Weights of a small GPT-style language model, trained from scratch on English Wikipedia: no biases in attention or MLP.
Each number is 500 + 40 x the weight over its row's rms, rounded and kept within 0 to 999. Layers, rows and columns count from 0. Numbers have three digits each. The size before them is the row's rms in percent of the matrix's.

# layer 3 attention query, 128x64, rms 0.152, rows 0-109, columns 32-63
148:512546540450450527523488518492476507544421472501564488519495489556466452436479481504497499512469
129:502515471542574512524526436530510518459540505456461494466525470437535538569569508487501509491493
078:480396499573492513485533490464510465483448542481476520470514504468422516583483548569464549504446
077:469459491480479547431550574472462494468583469521538533463457521531431483485510510547502472514493
066:513539462554503547482533499514462502459551485447522576489529494544478522562503529467494473453528
100:472520521440459512526492548447486530582483498526470519532498530591490479442458478571475478505484
106:505544509444422475500472531500458528559494483556502480531474533581497432459448480598473477527474
114:506528537415441516477483531499432508534486458500530569569503497520470447497405475569527493528503
128:509524506417441552475501509521445509531508461522535571546486479573496464468477451584521471532465
147:529491468534582489511475424470554536513528477479423443468534484426525535537555508469551497467557
127:481488581420433436539498551491505460498441529522528543533511444579505447512480474561510528509457
103:458478466485499424619437544437525516611444549545531518461519506503511459453551502511443522526489
082:500467545537539508432381507514394516496498499464513500539525544463471538482401552500516475537512
091:543497459546530463497491439499557518545446542527440448548467527471509517490519527452453513488535
090:571490558455520484500512487470462503402510531485435499539441465529465492521531471457484455459469
100:517449567502543478533454499408437529496536453482455497491547513477488484580471497575563484479536
069:479522610458441483438480501592503452513505438469545512488486471496535484432437467438528450472579
067:523472460539563533511583488470496551479480549453454515481483563536509504571533582565424547535468
104:502458502467427471453501567495468454505512471546514550535442556547461505480444513558492497526495
100:504486570399458489489446516482438488527487482543521526568486550552482477479416503556512488520511
100:546511519551522507512521443531528584478482534471431495423495448463537512529572523445480484489534
072:503514536501486588480512437561461483463520473425497528476570418518503487544456515425507515489457
060:560503494489481520543466477531581582504448512527503518475471429469565454487556476468512491479516
059:531508495487458513460497491515466488498454533492571529504450398464517524461490555486482484536476
083:501510524554540475545523413580514521478529555456491503423506418479539540518541573449463513514512
075:498543568482435511478462517497516518567406491567474488527440490532521555419460479589508499594542
092:486481486466532532414459511492518522507429488490554567474489621472463525501485569529518509526533
106:551469527592497489551524503468529495456514509545554485487567488491484523544486498502397527497510
090:496491502490530464494474496418527507517437519567413519515545469500452519496478487527602552407489
096:583489574535519521430508545448528536489546527532473448512492519445480524509482498500453503455517
098:466515526504500529526565507484479485556429560446447472496533456585483491473475478531439498484516
088:412433482497526430532526502469580513500473501513425502519475550528464486510531498506452517508450
080:578486442511505474537560521522445466443482520488483527513460418520439477463518457524508507613478
099:535555490585534515456496456451534532551501504445483514442446622490519528441526526482497470523531
083:569518481449507436443510562507435452435468510521498547487547569543483505516464477558497492584473
101:525541456562542523525450429449516541457530495453444489424495597499527528492541476452508516480537
105:481531454518578507409540591512460460511520521508430558532445514489457542415488526487522559512525
059:527507510514482497512515544460489455439487510596472469451495524433440525486545460550546486558527
082:468508501469520433530524507502504502534515498478525551564494515550559460504513520513429536474475
058:466494410509475478493412468511521530482459528426520595539507508534545450519527515469434457514475
110:432462522461456439517519509484509489506483477470547555542515446573546473485471512522479500538440
082:506507499522461549519485484482494530549487506473512453519524452463502528512480476468484518482574
093:465492494493476463483463538429483495539537466577497526479458604569465456478444498501568482506505
084:561503543501461499476428518536453434485481509610544451452455496507474518472518433531560463509558
084:419470492516546405532524493480405418500513495458518514474438523476570559511433474555519488451523
089:511522531515471526436550520562516490472493509562534465411477486448396486426507430474569444520510
081:565513565559465561513520543516459443501490485556523436503460452510417491453437430526604506491548
076:547559451481559505479406498527465406481506535466505544486490537523582540487448522561490511452514
108:507514527561494563503368459503507540524490503426528511455433579496548541470515505506533484453541
097:550506488468457525527460390527534551474519523507533528455531464450560479546556471505477484521548
103:535472488521535493488433539503524545507551473501442517464438564483519548475524579456541486417533
101:464482493535520525478362466495536497530499437448465583426466593554573496485498596488491556512544
105:495552492562553512559504453485541550523569457506451492472490553508539540498494552469491561459487
102:520536504535516578503445486519534558462530509508474480461473551468520522531547503453521466469528
105:508489530437479471532566561516501432488515537613477477482553403508439458522494540569529527549519
091:474513548461451471529596555536466473556496527462526506513499436524497453493465469518541538485473
089:544532500480482581419534499454492516502471479463494552512488491516427498493458435493575572545492
092:474435422490512453516572448494490583525489503377535524466455514511512541478515441507468512503475
088:520572429454510604396457529502484471449460484560489551464550467496436506489501557553555519509544
087:465448520484532429525491523428555454471464501559470496565510514503561432556497529537484547466435
088:434421499473549572473472545471472431551490453548525548531538524471438548502440493531577501500511
088:421385487522525485536537490486511566485479547483490489537508450454517529550512581527437527453434
090:516565542529448446537551521513566581466499531541494453488480525531484427485527444473426507565485
072:561581534498472585463470493536461483510509475522540473488533484491472500502507435479528554530557
124:471515543448488529536531515531455574477504468502499505484502494544537429478535438503478483440498
098:453527471519538499556455475466479518591534548442476418516522470501501497461480502434517547501474
093:481532485441485545519533542542454504491549404517500467393485489521540476485556463511478461471539
110:520595487460546548535539533499478499535576474496521462424526521524524488439475465497461465434499
083:512508572470517551593507488505471521561555482524563521443507509514516512476485464489473421445539
103:492507480578525497438507476531482438477565478487439512514460481438450507517527554490573567565520
090:519536478453562478471451499497490594511437514439502485480475569586494491474474508461416489502528
084:490449503470440514514518486571464485445552488529543548483524405457461454527489550569527492496427
111:511468520584498538493529464508470481510516500428474564541460463378503555562467471498532505540526
110:495446520433455480491463575541478464503546514573561459476485435503502446507569556556501485511491
078:496469506506531503455501416514616414417521478497511514500488493464494486574538536517494499500473
076:517583448498569500440472554482535517504522587470416521473467585551522500496497534476419455473513
072:439507550529496491580542484519463491576478494522507441572529471445512522467507514478507558499505
082:526451525418586464437455528496574535486537545557481439471499572537474511487526523508513494452464
084:501484485472450506454507506473489473457480441508576589472485442507466443523462579567536524516528
085:542467534415524525489475536520543529440594513552514508432537550526516505519513534538459537438496
101:538468530458483548438547512529512393477474425543492556476469502482501522488567426556496442488558
124:490546518461495541582504528511460544507496452505520458463516523547564457470487416495440479439505
103:526488495545481485436519511541507476404459498537474579517487479452495527556505527526538545554525
085:553441498503465531413494502544545425437490481544485542533513476468494489531486552541516481520493
085:528468514556527520427518516530472428477523456509455531523456462427499538543501508491558536559531
085:493521442476613500460481516435546510550411497477471487526507555607534482494494504481487537555517
088:452525533458476499573509545511502579559519592536547454478504509534502499471445459522483493463458
079:521441507541529558459519472535504493481517473520415563536497493417463560548509470509523533513487
084:458536491530502522498547514459509470517510487457488408585471429485463557455519433502469495485547
098:499415476474506455425515480517528467433467508542469572431480518529488492535516539516535572480439
110:507437437524637520462436453492515546496456502457398506500525598498513555484542522446478496473514
087:545489411524511546511493522483525540438418483522496558432474537505503581493512482485494593459488
077:560522521516516537554508522523556422394420508504498462557505533455499511535501525440431489470487
080:535559411570510533491567535480521480479506437476495541447431495482487497431468504420463560474547
090:534560429501514537453529549469510557510548550431472564440495543522505487475533523524423487432537
092:527513591485544511530534490510562503520483466540474384569486493512532454451494467451468516435534
158:433470515437439510405432537533504484566497457512547544547455493530491541472449539580524472472508
101:414479512449419551497478475544526427561501542533527506536472598513478528486395453528511493419476
100:580529462579480569546557453479514482439490545465474453464467528521519516489517424413459468476478
113:534514473472596470555521511475546524452528532459500505474571484504475464492563503457415561478426
121:454461479489388512450461549541445455561464460529542507502439528510530539497453491522539432597575
106:520539480563544496498506475484518509460560480481452470460522479551481450535500544448454591454470
099:502477495461556481566502497451542524418523588488491474486546476480473432493573522435464534510408
098:445435518408434460463508540525473476548473493532543487479487534524481485475439539553494432566498
117:380509544504455531438551430474532497548496469530514526527472512547457521469456527537455523416463
110:492490525422411482478487564523488434541464404586554533508465520533502506473452482524528473596534
126:534463502466561490456474549486428448510533522502438511483567475504478473522491537479529553544559
113:441477472428548488452485522471536561494474510530532595530548585534477486502396512491492459572489
096:560534552532462544537533440494540464521543492530494457484478435469461499498575498492498525456469
140:534467534492481497555580500504490475500500497575518417460446463482538468535523549500515528493469
# layer 3 attention key, 128x64, rms 0.153, rows 0-108, columns 32-63
109:510472535463464419552441526434527553487478503531494459444527494513538477529533492477481573534444
127:459547485543558530479547502569508479547521514506499510479458551470493563462482476500496434470569
068:528548478546481568463494489502528441502518510554505469487475530460504559507466512542515496501516
104:500460542452415533505518467485498422470427458523529469522517470539495478556531457583457512500473
112:480497485508542580418512514559458486529551474503492546485522471532453541484454495500536479411538
073:479498488427476415514443568469477464505464474510533493525537462600538421548521487534439513519441
072:525456504459443417529466592429479483485502493517532515556515453551486462518502485498428551507438
067:489547497461403499515541545473425450446510434531522521598533491486478467490458500502479522544442
070:504495518436453426514538585500494469509510459509547542594544503555486498498489460510477525547503
080:534486522446523438488450509498478567458475519432483409525569468508534481471511526452517544581461
082:524534487588530516545510500546511494493498471503477521535534530446535528495488509527508388452494
101:534428468530488462527464532551559571505503515482471467471480519477525486503585519519473480513541
087:519506472456505565467516494410426498527488497496407552506518541477509524462460535451556543508523
088:497453495483443460538448473443520530478505512471508481528489466500492436499548526521470560526468
085:490517495543447492477497421407519454528537480484464441524477520515573492521455563501456489459474
097:518572486462467421476459497459406519527539444497450545512587487530549487496452568515559567512452
115:522540536470471501560488508466491584469483488463554467521531478562521439483521504479495544503460
064:527493507491536488454521465505536450582531475533461527389464555445480487503520536493525510522538
114:547463503506411531523477492464470477444468487564516512523532464557500519542517549518491546531408
085:481501526441446479533489479440440492481472456502514515539574487539526452515506522513480555522448
077:467518493548541471504493497536574461592551519495495487442491478476496502467467454442523478474547
118:496523500488566543451548475563463548570511491489490556449471511415445548480425502474523480458578
125:469514502501538472496511520549565536521528516452490515456459483456504472480502437462537426483555
115:462499504539515533443501522556534450522503528538504517480389472444487518460490475475477413480491
138:484516493528566505473490478561556510546511542487485506442463492425482525463479521446501455483578
163:484500513457437484531488536465488497475494450535527487544521457564519445478520495515500543543454
147:524471461534571540496545465531535511473506452519459500479491488454450508477553536472573483460583
094:480448502476488539510429502490490502484476474427508542501561558516501512496404495510472512516553
089:490427457531541443496458595480495516505567564483491506494585496464514524498400507501541439506494
103:486489499454483524464437570448484504497474445524506465489511453530490455475451464482525523516454
099:514511458484581448536428555523494531555555482554541500388471478467478482517472472537483521426511
098:531475479551492488562499441469505498554578493531479465522515497538540455552561533556436499449440
100:465503430454475505510567590466488449413509531495495524539465495505484457529472451535540473487491
095:476487560570525538490494456507510534443559549421522524508490538568483507510531511529458484552518
086:473542473464499520456504507515507541465467481489537569552456511495480537473461397481569485470486
106:488476525533537517530479414504522588416540512476425529464507519528461494487591584511465505501498
117:453489495577492521518476434449511459457473516471483586489544511505521467518557516484448519546530
073:499508510566477496548454439435538513450462512418477514448523483502468431506591511480428496515557
106:505557490433476498472544571556464497545561449556565476540510504468504554449390456535576447498470
081:508589456467511526432507515550456508452597479469522462519511471521509579465417458535524482489529
110:422518506447424502454469505497472462575475486494564542559471518576492492468471438507491462541486
093:494513435529502547522560467479483570450467437489457468498462515485531534492513435416528473547495
091:365504456546500508512439537491527445559463516515484571508471497530473464536524530484428484524528
087:496485482506536554505489479425500520543486500454504446558519480537483491547523568497545579499465
088:457492535469457479494465525467549520548522640577556481523512447412492471491523517474464459482540
080:511469501501551509440494496428501511506490506462498458541509467487496502506562529503497624517405
088:470410500492513497545496529460521589519480442537431473535508494534516493507532524418577550535443
081:517513501506397572504500506518535499527527568507522546496542468472494506523468537500455493422478
087:529457499614483548535518446522530508446486432442475513521565537488507528491545570518458536471484
100:485546539483494470523474446480534581479535588535494530466525559533473512468551518509442478558525
104:482477508521542461535493494488560554521495528437459455435542539519473448478528597423483512504500
086:544504540529516517414478456506492569545526468490495610430549509519441530572498553514413520470517
099:450523509477539512520529499543518574490567478549497460438498508498524507532488601495515508465450
094:563483546545546485501456433471516528458484532498425470453518521507533517571573621508457563468497
080:481528495513426549560513536483459446499446488486542596537544469502483456481482404495483477490481
076:479485486485421542498501518517460458528439459545549579540453455504470508525469418509521477520471
089:499455520490439454484512540563527458564460551536471582512433504511444426521532528460443467506486
089:508447544441517503488554535520565480528449533516501486418445463546439473450482520544509515567489
084:520469495531468603491495526514476504423494548392506488479499473476567448570497544509502503479495
084:458545516492465441482505453567490522481548521472473579472502550534528468531525479461495408481502
084:474480538509430550474549493489523501490458582475506479567481463428505417518524502445517500535459
082:508520475451492461521538537510500476472563496524518463513446485422520455439504452513527440430536
090:470564511489621456504447502493484553473573413476469535467491531593508545462485470519503525493503
077:524521483478482553524496494477487555488500373527488425538513530538520532530496498463577520535448
108:470491521494500444526427444454584484484514547557406567489535489558494458539501546597467532495484
105:558468535450503511534448447475565405478505485587447564469493482507478483557515543535471464531535
092:463516497525513501504447557516466575480582537391555430524560483504517477491509556464500550457455
095:443536470538534508499454547447446589503558544421509524501545496532510482540497494487503563470417
073:431483483526528508465531544462470593536507518404533432501564536475512469502503467463487466500482
099:560492492453505502492496525525543429481466497633515544461467440471468585486531480538469478522547
096:427504497538512475498468503463462566535526549405459503564532499539514480529471479502524572509465
111:562519512463477517509505475563525445495460492558480510442452515519524538488457530539417466504542
099:539509496473550520431505499529507458523481493535516520415448498454431599493492458506481459539573
110:543489507459510500523486495513556451464485481534490516478533503563480559486488556501436514544545
092:513548524501515463509534462520515517484475522534455489512454500474506546459571488502444488531547
084:472538479500501442476526487474471542492567447461452477513532525538522490443522522469490628468477
081:486471536512577595499497452505506482477458501530545489506486522505465558515438414506557408526473
080:395554526477500479560471461526525593472509509433483490522540501562511519434526501455463543528487
082:513468488519461492509508568505557462505470496522482569546437489502494503521538561492465432522530
084:475568487461472516488472497528483570506495549430535504572476486498511506476486456426418519561561
113:441537412544523492496468483470419584505549530425469485509525501556508501516444515490536531501451
098:477533482518552456508464464423476563555540549499459505506559518539473471575433532497529551471452
098:549498462508447516476524582526527476478436453512534491472436440471518535441552453527457484514556
091:529514481523460486521537482542544471513366453523489486528494457502531495454496461460443532559546
097:530485520484517522462514534512552451462445448575545503482454479459457566497492452496486457521589
093:454481504536535488554512466488457536438514510487479594542520458550509439500516518514566575492503
084:434517442515537480516482522442465577544524525415479481474516550544477447536443504479556550477468
072:575479494485524503515474500535540461434470486583465535506473436488444545491530492514513482540575
102:510454545493500552508517497478475497406514475490499516501522481512475515508481557558534483582448
104:487562472540491464520502499545508461501493470494459569488459509542532465456557547487423472540592
097:453542477539474471541495446453439549496536491433516497526552498548527487518492431493533565472417
094:534468468550412488459482549511452529472502475518490517560494488459534461517521467523503497493466
076:518530493486500561512531493495524528474507539449481410527502551475555487484515444520501533486451
083:544480477544442524468532576517498494488527478497509478564470468417499440481478536529602492480469
081:520514482474477520425506520493472537492551455429452525506527546538453544492498513480439562545484
090:495505563501491550524511469555522523464474481492532434568471504514524496501446459473496480528459
130:578548510480408498460501505493481463444477527515551535503537508520515473585491498581461566438456
110:536476472504467470490485485469516452480478427534537523527530482530516481509523517628501508527463
093:482443496485583474513474414431464490469452436508474446552503476489479555478507485480518482543563
129:416488495513526551502498509540509555560568532471486469489452537482464508475487548424511499508499
109:555528537471464477514474473417493507446482456510560513487554520554569493531521488577508482520507
112:464426484477522497506560507534573548520549546462494474536471474457471469486499530456508491480528
111:486460504535559523533470529580529538533492505530436486488484498506433520448522506419527458498521
105:473494480462458453528452484465529507503516467515549495530540483540549433521513537545564466580501
089:493445501434504428454490541440547487523549458548498484588426497551497489531495511571512448530507
163:469464504448425439489474521487527490500512473508542505517533491562566440509485527582512538540461
132:456501519535487512483506520549450500524435527495492534476533433530428472496453499472441476483531
116:498501586516541464478434463475466499562501460470460470460531533537423505476530557490529490535534
093:467448475491467501544535601497578536433513511541465544531470504499587456507492499483541494497531
# layer 3 attention value, 128x64, rms 0.102, rows 0-95, columns 32-63
096:518489532510474573413514568527494537513527493508607444497495463497497569448520503542415496528531
120:527475528548489478448461460481546449521506547472459517633512536529519487505472553455534526525520
134:523579570503477624510513493521430538489509513480563431480479470462523509515513512533475497565481
109:471503550500519468522447461530505492413432506548482476492491548511579606508424507478539466518477
103:527507462470486433458537488576494443575474454462461528463502512561548462471579407481589513461536
120:575490465538534582488534489497443539460533496581457444492479490491537554544523479505457483536453
094:496569507537507402444502508462501478516526538517485526500475509474498517485550477564564516538516
108:441516534495490549438561593514479435485482485476575496475480483533495526475514446452519475490532
111:526521482422495551450458454521496489525553488482478535530533530421516522592443497495523498452465
140:481596537455492461424538517523441432538549483465562507488488486489554495495503458508489439562490
129:469446542512489449525486510534506535425464480494574459531480431566468468420516518432517497520544
128:464460485448503469538396519421527537527557424522458520479506549537546448522506468448555513462458
118:533517554544531466444553504495506513448519499467443430501555478449585495504529509527488499548468
102:455552507487490512460475512471516501469449478534498525536496543501497526480491530485599568464535
113:488523583567515512564492476485458497533448460441478478556488592461513454510512467510488497511498
073:473478499484487460533519361459506503434507490513564546468474437501549449542438489530579510517483
113:452527505428485466504488553499459442537403434497579508488481536529521508388558477472559468514522
107:486512475487493556502577484555444477485552415540552503495536479476523524492516506501626470519448
102:458409422491508430482435569448568487520556521556564497532459429557525479526508520486549506470522
100:554493468465440458408477532519522450494480527529521453553491428558466505456546504512497504439582
098:451491454463428445461605460504510490530476498482522501523458480504530439404459502519531496495525
114:473468446473548511480429594443495550438562461588522574468485548475514497546556479522467514473475
113:520484484520469521586491468545456546407506507526528533435444450503562472562476511529495492478525
114:487536502496510479418584560544549459554529484459504469493493482511484486464562418491495480531495
124:511495510452500538522521480505474442425448471497492514485483517478509550499401521528432496513511
113:506468507568545477550507488480533555465484557520440466538499553538568498482509506504484492579480
107:521558476549502493513518529464452440502509586522459463518430515436453568549460588518464443567479
130:479434428508499554478580530480525483537467526489508494556484513532432495506512498468472503446529
118:571560575445512554482504457560473467452490387510537511481518502420496534460481546502539491431501
111:484490512418486529457478492564514476530490455542562462397455473508473535454453544486492516527539
117:513477503485483420479525574483581460482493553469525497457526482513532443459482517491481539483537
116:494503526534515525560573458509481565528468475470468431552473476460563412441517543494534516561472
088:457504590550448509470512493486514447503425490482567605502502495485476504473515448505498489537535
100:435607595480499442526491493535492480500543508455520504524542507519433473461491511505489455593508
083:563545496484456489457570485505508476560434524516519471532527543516519490502483472578483446429550
095:591502533510481454518511505537546469482473473550564577463466569498495526440526542513506411562502
086:507510464523472451507621507537430468455505485460487494576539469511463530533480413547507477553512
097:531440598445425510494478478485493510486437534508516501479487544500511482508462541530461479615492
085:522543501492498515445438551518519485527451545478525476494471487492508546514511517418461494447476
086:504498581540462477537541461528539459503464444506451490495506515465413469515505564538454423480491
085:500536455504487495561555513508407529490586327523492438500547535518521487527504507489500478566533
078:444428465477537493476493538480537476527483483534494507518449550472562552433481544455551541414508
094:542550532522483518441423486529457494540513474520540515493544541470422493499478561514460476560491
099:502501520532499575515512493503453445477498465528497512514526500536545461525521540503439491557470
094:485446577497480491474553512568566459531468526459500516477475512496449537474522434487507522457551
088:467528514479523566506494485515444538512444575533555470575481561468551492491518453461486507591509
091:521432535513519484509510492500493517562518537547498445440537577481581458529557484514487472479503
102:524518467495519566524570481505414561498530459553477378457492522483538504504529507485541517460447
096:524437518488471517513559473534491462459455503510526479553528507436436456458558496544368511523499
105:434629525444490524486432532487538466525511468475499509474489502457507488443481513450439474475502
084:548497527503484457483514469478428448482512461538539539503519577471440541466392500513536487566497
085:528504530507446496542496510547487441484429480440499520511512407504548543494536486489442483440508
104:523592571483499534511525496579447545541478500508557466501507523523514499471512496470459487562523
075:472441516519542517527539549488423518474511507531554459503519456534530514517549553472560487506461
096:464428459490528465514462505470531474502573449509457503466487537543424540482471525487547562496508
077:520527534499486434495549428533519523467531508523489537412520407505525501502486546542507540512500
092:457463526460500500465546491491458499494435439497545591507508515510409511467469490480548456478540
097:554457402537440525499556490514527456462510426500502458528510554477494451448521428513421508546535
087:518565498544526497444524504546468473561472485513507563467436455504481491404473444471517455420499
083:542463480471525574556540519495406563464517424536506467554536509515616535527497490464557514496498
083:490507515496499508510480498461504509515510435480461521536523536521518466512500445487454455614535
100:471456497470507561475541491495443554446460582502503444576500513513518523616528546517574534532487
094:525520507484507508516544489443515495589584498524485440495547540519443456514511583495472531393522
096:421468566563484516497455503502505449539483550461514540507515473468501505529564495498415509452466
093:490458517440488403482462475502508527512476501482475524458472520511545465480549479537409436591553
088:535491445496515534522470482467559434483509498600475522512481546518435524514494496504519440442484
095:451420473543524544508542445504469525527496450503503520471524502507431492443449524504560508520487
094:464477460509542454539461493466494508545517504530519478483529471524392478493454529522593541567546
089:488487476556530494486364490469514455449534484491544477492541452479482505533570533512524497455450
100:445483428518475492535419518483502556518502449537494463503504433514396476519530470486505539507502
077:461531573544500507517541585486459600497482479457548491553558476476496512469495509496501505541485
073:546530586488483524526502498501576519545527506516513477607499519488471500487509495449454484429489
085:438479598518506418508412476506562458468439590527489523487518464482458533540488558492445489558518
081:449586467478498453469432544501521601586528544476489459524441488519491456465494415510509535546544
098:455477487531496471483567501525446502542580566449451502525529477488589432461526455526526505519475
098:565540463464524470501526488495515431488556432498471520461483511427593495518435574484432404485525
087:550476522463431477504553507454571443447424497541524547502500492473521554532465651464430458508487
093:590507542488503438502391471508458537532547519517497538482481519471486490523488480478593468541535
099:428581469473514498474559469497531541575403514510515448432524441514533468538428489495506519484522
079:521457468448560512540559471456500500543533529506634508497526502441639538475477500490500519443514
082:535479374511546505522432520494470510462574425558479550460496505526490493526495521474595457472466
087:572474512521475499497492502452563426470481519542569501534506506508482541548534521501512457482517
084:504582617527480456488502506505500505485412564506517472470514437493502535524554515587417490481484
095:528393509510502494533503496486500474414443466513513530490519532457479523496462597527471459557505
093:560444506469568545512529543499496496504502443541502530479510563486516554509477617535510436479542
087:485450500485453548479523494502481516479497484469456517507481556506619470582557522535478442477471
078:472480540440546522511537494519520515509499547538525494448495436450546572456437452518572545428505
111:465585489522444432503524476509492560505451521471492492487473511507464485400463434487493518564498
106:470560438488480493533488506553474525410415518476505461421411532523554495497498441499424517556473
105:495498476521495536492462508505569558456420444521545470390504495491458485496427497499498545443502
093:514473550452477493455465511473538476480597546443504576577514435484502466514572534465457519502463
112:606468528456477505470542517499508500480465466498545518508471619482489484546538536520441456547519
080:470520536495472447474540501507523470594469576501470464520536447502434504417488492453437563553509
110:543401464486492486479505429496553448479434459542486535497481547488416502515458567493458475562528
091:551426491453500449549417448461512462449507530492487457521459494511498469548522553491457434552495
092:456521495475485516486576541522465523518504569477460497507467496510571530525493428470554494366507
# layer 3 attention output (transposed), 128x64, rms 0.104, rows 0-95, columns 32-63
105:383527505510525566479511498499473487566484517514492469499420545487447487507534418505577484485460
116:566495475485525441543618576453491480453429539518484454566535430477522550471511502454438522516504
133:433540539599527553465477448532424547508473496500538529492485585486469484453527498477461509506473
116:539484500516484453573416466489577553443536531505498522428544535463532500437468533497505517507535
105:511398504481467443418490526518479475536503475502521537530547431568469513524419490534473478485598
128:499569475520507534418448436557444516474589506515481528459485489427551474484533518490531506477511
093:469461422530459499403571423575516505512488550557519495509545455500505509622471531485473501499512
115:445450485549469528502485491480499545539519507573531496531439550508488497428426410573524521532492
114:530552528469513457475497454479473499493504488517481531496523464458535545458458558465447530499511
143:415460543508454483466459465530495585613495486535544450522528532529519518482424469515467520483516
140:533421491530509484532501547441562435487498526486550449497502600502483503451505476537498488462470
122:531514588416477461555492473535494474484573432466496450518533482491559462536482568523515529459489
120:481562483559527538378554413519442530559524526546510522470556448498485442476527475447458491535479
091:537501466507535503565588474444473444426506569528490515531480516500544513490493504498505497507479
108:532543547565452541530525484548464537464499459542511521528494461551484421555503559474395538486484
077:476507462475480431578486547479504457505505567482497462500533501555494517491420603422455521502481
116:428452544517458480529533508511526504544505494558509427553501600551512468488457461544515504458537
106:472490443556491478471456421549478468511563544532537462518557560504576502425455524542509500479461
105:509518510423507432535551518500498494512579463498436444524501537478497509569527470506564488486505
103:483477481442508507457524545463510455532509518469454516499443542520447553530559459542552494481534
105:472447468519526485484549591500447496543428510502468444554556523565473527513446453480478482531448
122:485561518404525577493482415496501500456614451479466564483469452437530465584509546514564504439501
123:439517471496540570509416477501456507439513515406525586437544556516430485487526561505526516483507
116:468495574510456462426501481528479514626530450563488450514500499495525524519518413537500513506554
119:448488439508480539534428518452543490452456583490512561493434528524496485423469535490513492506433
116:562517483568501501520548466521516542446490506529493522492568499464543459558517501474482485527488
107:510518443557503564490516514556558581439439535536522528448462510463478557523504548505478506543466
130:542493466459485490597527608480559456490527497519468430565429483475517591515460455542540504506459
117:449489476512486540403508446489476484527455557478513504492513562545467505434539555513475509481519
107:439446478496512493472448529458477468547477533512499471511470588527481484433549466463594457529514
128:445497506483527478450549445413488531557429490508457542518535482560406494524489426475513474548510
118:542519498576472509505550481556455490523481498504498442525577539521529473549499516499387518516455
071:454519466519523512504487465561423427548495498444493486447530515459494469463528604485561514503502
091:486549513415440571440511418544513431481508477467463467442516489522438535520507507474492452520527
086:516516553477545481479530461559503533434552560523447465449541486421450433470524516479509533440543
086:521563496534528490434547482530390427524501544509526462404510496492491530462511456536497496560520
080:566483594409513468508491484486498473480563542485509478511479562513490534474512454522567535467502
090:522513551569509447541517496531497481535519421457537402483490459445510508606515494515514568456477
079:525574434518462488488512544462437507543513516510510477479555480533463419397454485554525515461525
086:450474504538581460482520410527474498540485509490499449480474567482531489503562562442467528523422
077:497477491454477505527529520510582436447494569497485460551506490552508491489551481499513506510462
070:499487492457505528502491459551472551513493463492547590453493535541582500571501474465492446522486
094:493557516565463460476529514516523470507439496544514427409473482447485494476480508544549506474495
088:485439521514563419522565528491574472480454480417542485521520502463582539458505468544552492526442
085:537565522485467470481452366534457495474563545477533456468510559500470459396529500480522449498564
087:504548498501430463558551564494557472536527470465491430460492469543521543525522595485504553455470
091:453450515513527469518514461484528443483491528412514567508530489489554455571532517500451520518458
099:493464520480491469528543494455582499490503522462530562530471550536556494535502436470446473507474
093:505507582471538486472536473543500519495561518455485394469460504506482539550495533509436522498497
106:517560450485473578432520511521461500514500464470470489506525474577435508501507479486535405529507
081:501529528523487559482515499530519506524513463576478389412509512513465531538459470544545528455525
080:552475535524569502520447461562520507480495520516436375494465493533473480496434475573544538415501
108:586591518528422472500537508501532461454519559527480416448455460478469528481488505525496482492518
073:511523478490470476564548508467603465441530531552489529517543479462513482482484410528482455456542
099:429491492443505547465443432534483554497501444527537557540516521519501482517530504460463492590539
077:523418510520491532470443453485527450487500514478534570484521525529571527575443498513452461543486
098:511584485487441544469482412534459508500526495537455444430482462503458510479520498492586467492598
092:516446528474547425453528531594479484442558563511524435537527503467459504501517557502483481533495
087:590575500537527572416509497476469567466519533535486508414471568455455526474502451518520462532560
082:500476511398439479562545548503570528463587540531478513553505471501536560549547448450471469478495
083:444463443480501508580524541526469473515441503474481501497553513481504504531546585493488584532433
094:463488566472473422584517510449580503526502441518519496550447512507531516571521484500508565390493
088:439474498465556583506512415502528554484477526474457557547565479513532404545498558452462505601511
083:432514492544543478477499485494451512528450498434496509455515497500558533417519546513536509520447
096:446500563533468480547513510475519571490486447512439476567511535501447540519467474430509502458513
092:450493426407531529442477485471535500470501511497469569485455488535555448531522503535472540516523
089:547505540506466494438501522489474473495471520493552556546497477475464455446456511508498415564506
089:522422551483505455560583533495511447429448492493513522562472470508549531521532557469486482565472
092:527512431426564510503565482539516429526515525520509589468444505553561464494503526540455567520458
094:468491536442507408552572491522500446507475482489499512478465497508557510556502488458513560526496
076:516490500540468481528479451532472440484499553480498383429476490462456535492550513512521550456493
070:499546476508545460400449569509509502482474542468544469469524408504531516502541471567535533504528
089:486462440489500450523532547484493475518429516467575535562500472483527568487556507538513561513435
087:499481570528450471601531521516501487517492474459517483456530478454528566552487459456531508530524
102:580505538535500511482557513494471528538511479506543444448564466446464501467415532481457462501507
092:441505467516504589408455504479532525492508518533446510484537533543489483464541465476507480488513
086:432484444483537474499437574478561500522501481521504501546491517608491542498558512522529484475489
079:498507494447513503542531511478560465495470537530437542513489475533595527615584506436464479478452
090:493414478576512470535518564440538483449473446516458465537520507555522532463503469497508461541512
071:547481507507471535441488505496498532453555450499384492507542554549436439521478526520476443511491
077:461532495425512565462490485478548432520491494506462620460456547538591428524553507498443538539500
092:480492440422546545531456506499499512459512477517485515540460515577491468554547537517493528457512
078:461442442549515446561516464483521493546554553499553488496491496461527543510527478483574523494530
089:471513513476509492514487456468496497506510500543454458560426560571450483526542551451511530424471
099:440524475500527557513437455498517511432525490528460496529450541562503448522560548513462490477529
099:455526507523506506519432495481511556525496421542479415568503509551468453450491512503479506499496
066:515425514542504436515504521510491513451493535502506435524455562549487437523510490486508444596510
117:504486548514474465541537546491498471525476509458527490487538474441496596527468432473553475524495
094:451480573558465507573498478508534531560495493467536487543504526490429512494391406490553524466520
103:443483437466485487499500480509505387523492506480516572519460531561569454526511445529522485558503
082:494602508540489449507503520524436528526539465567479502377453471422480546498510576494473508445483
118:420531485467473551488439543506521498463537462529442491573533507539463485499549507483498471427525
093:528447538576511440557533558513497501490495493474548485512528455466510585515507494505558464506526
110:465510492441512523432492564467509485455464486492477570594526502534504516487530517475528470496479
091:460558516406519540525540574528526512544433463457484543478499521514528555546502534451464579483478
077:514491496546496500578396461473520558485556477546437381420470552530530505546541462530485523480488